Weights of a small transformer language model.
Size: 16 layers, width 160, 5 heads of 32, MLP 512 SwiGLU, 12.1M parameters.
Architecture: rotary positions, no biases in attention or MLP, local attention windows.
Training: a variant of Muon for these matrices, 146M tokens.
Each number is 128 + 24 x the weight over its row's rms, rounded and kept within 0 to 255. Layers, rows and columns count from 0. Numbers have three digits each. The size before them is the row's rms in percent of the matrix's.

# k: layer 7 attention key, 160x160, rms 0.206, rows 103-111, columns 0-159
# q: layer 7 attention query, 160x160, rms 0.213, rows 104-111, columns 0-159
k103 078:127110104162134143075148151160138141112123100118082156145115102121089137092120105116148174134134101134110121149158122165143136097155109162184147107121137121166078116149077134139097136065155091170126131135104102116137148106102098106125157113150129140143158132146133096148126083097135127169127073153143155128097133183125141150135128138094139124097122122096102131100112146128107110119131150142156111105120161093123100145143109125137130090166136163086124089117138151120130111122155148
q104 079:132139118129110166101111133135127104136152144121088123096157147100140135080103134155108177126153144127146160116152121114102123135167095147098112091108081160110116137123131118123083170144084134101137105129104135085120095133165111138111127134140176104099156112125139071104129111134116140162127114168129126152094108094146127133148193139122124154136096116183154129092162123159126088145138122136157099142106134107082131139132133150121162088097121109147126101171146083105110130130163116
k104 081:110110107156113143096159129187119143129136118126144141105077143127118143128125156139132130116134104178131107153143117135152132085121110116133144136133133129179075158152148142150137113131131123127150115134127103096078117132108132113142190117105112114126113125091119090103130065138127137117092123121213107115095101142092116140111085128143166126108110094130121117101092158175108113119103157150140150126141110101172119107158147129145165141147118144088116117184117163143126119163161122
q105 088:137123143129142137152103139109112164128093163146103153138147105155161101130089100146119165174134106120143126058104144138133139119114095157117134101122100141132110104111111125108162032157159114121126129126160158160147141131085098109133109105101106119139147101123141119131136112096165103122102127151065139135111124180118153131098136119113126119066145126098129116142132142100137171095165124080126130101083148109125114095101122155155123138128144128145147102160134110118105121138113100
k105 075:146122117146113107141122132097117110115161111100098095097145160145132121143171132107157079092101115134128143123140157128144095192076126117155101154146129119137107165109154121132109153161120158117117124168071143115135142117145104153109171163153177112108142142147148125116146113121102110136127103133157072103143107109168153125121163118156134129127129158144125106096082141127162145152169140162149119117087138104075117100141139113121085114137092094144154110073136144147128160124135137
q106 083:146096128161143166105129121121140155083140150120099174107117143145171113084089132133167163159144112134100157093095137116150135141121119102131147097067117119117109121094098149071120117138100128148134118177147159122145096128206127098156168159115132116111128140128125118080156132144149066143087139127109140112175110129130160136110123107124138158163100121141145116115116120108163141163143114122115109166135081101099137141134153147111100117140135120134130102125144131082114115143114128
k106 081:091124101113145129121142104140094119092136134106117132108140197100141114111170149077089142144126114122136107120142164129095091106115095114103139103141136149099110199112146128154129141138099136107105152133117106138112115129094114156103107131129119149091096175120121151126127145154132146074093154117157077113122114142162140118133106105147130110130116133137107163169160129123095112073118124112145111114148138102122112147154102122172139100132166154134101137182129121140111058122167141
q107 084:119093123175117109110142141082136142107138138133149149113085111124148103081111114154143132127132110104132166113126131154149124153084155121181111138089134168138153112151150146178109071097142088138109126135085131130151145146137118117122178144102129105135145116123149118135148147127128099136096171140128129138146095133144141103127099155118127115124122142107173130156068111118119111154141080154157160109116117066116111112113139140111135127196108127156095111097121174152105114135114079
k107 087:145137152125164132148108119117131115130163102101138140130128170157147083147153138115124168098149150135094152131178135120133131119090149126110174141087100124122129107157113118165136103135117155118159108121138125139148132047137163139133134131143147116136092151119156148087155120122134119138137098112111144137153139126115116155162143153150140138166111172147134118087126069095145116147181102105144118127095112132104107140128139120128142156113106075077084127105136125161116153088076076
q108 092:136092157088092115124131126122154138150107147092111111109117101135105097113088099139095152088139117133102106113113135110119120131137150153112168110116125125105186126129091151122123169131126190153116179154106108105115109142185141121139169110118150098131170135135142190134133125145166080148126107151128088141162139147104139113159171108119146142137074148127126149156129137157122109149086131146103123131122128159130120107120132183119119162169124138162107105122100153087100103116106124
k108 086:128174105111137103144166168174093110141107163133115125140115145136140134157147138141137088135111166157105124149121153114152146178132161127068140142127166123133171138094195081148105128125129112101140101151139140148111102111098120135134154148105106149141108128113136138156137109156099154147087171095094131126094105154099132092105131142133154154116132127169147141179128147136097129160100151136105152120144151137160106116121109143120097152120086099126094148089151134093138174142138139
q109 090:124117136110146085110134122139111111180140112143161143146150138107152119162101104109129115121156094110121103118154114172120103169102130100122074167117141121088158063149119111156151099130083163145095149133121151110097139144139137104156147126066111081103115108122144135114173118132136127099110111128116138114156144171098131122103091122107130119153140129067169123124121144143171135132118127100139145149084097097119133143094163134132108143157106150102089090129101153096095118132129139
k109 084:136166138105067115163096116117149122185124114138125095104103129142155122126160136140132122062116138114130137139125134089108164129135114106123148146133129137094148119129119150148113119119083155116147131118097165147140130109114142153153131141114115118137110138124134173105084132142122152093094135145101098149139115094126143111093125154132126171138082138169102088149134161117132134102152114169107109106063125165097106150112174066148102155120116092136083107099145092154109153117102137
q110 092:144140137120095114171183126120176074120134111130151103132168139114092105158130122116121143123103118139120116152203103079100137156150153136097123147151133130097102168113127127155140150138116130103108153154126134113135070134130126126106060125157129135106084126091140163135180094131144122158113134161142110116113147121156114138144147124120143117114146127145109100155124145129118152097120141119138122121150169143165140116128179132130137125095165126102170142115134106154104084064122166
k110 077:103160119095110117138157152152142084105171146073147127143122134126055149090169160103143130089120093093144115116128136102084124111116151152147120115129134105141129176148123161128130155089125118110073104162088115120127125132171141113116138149094140117134107119122154123114122145142165130144147143109154130061142093161160114121119136080147129121119125127116118178137109140144116165129138104137131108152171160130135121159116127158141124121117145153103199162122140176112105121111129125
q111 094:140116124092096117138123123132107109157119115129123123115125112096131149160156095137127155187138158146116107131108118099145137144132118142097096126193121094174138073132103142110152127128145133121152174083110157130102159115161085123150167121154165099062099135148089169135146127096172120111124121148131096132078106134123121104140158108053105151102136120132135135148142122130135131118138179126138172142134135163127152129169121128142141162153121141087142097133103143143098123125118116
k111 078:185158152143180072137141112092154119147114127100166134118157128100116154160101101118134154142111100126115102104099136079125139151150127147125157131157147116127133154097147101097116153150144097140111123134142137136100091119133104119158111095150136137114126164169175129169121139115108133136159120100075124125095096112122144153109107104123090153163125104146153131114144164140140160135114166128083132135130151180126101145139159129122132140161156142137165078151106126097131094136179089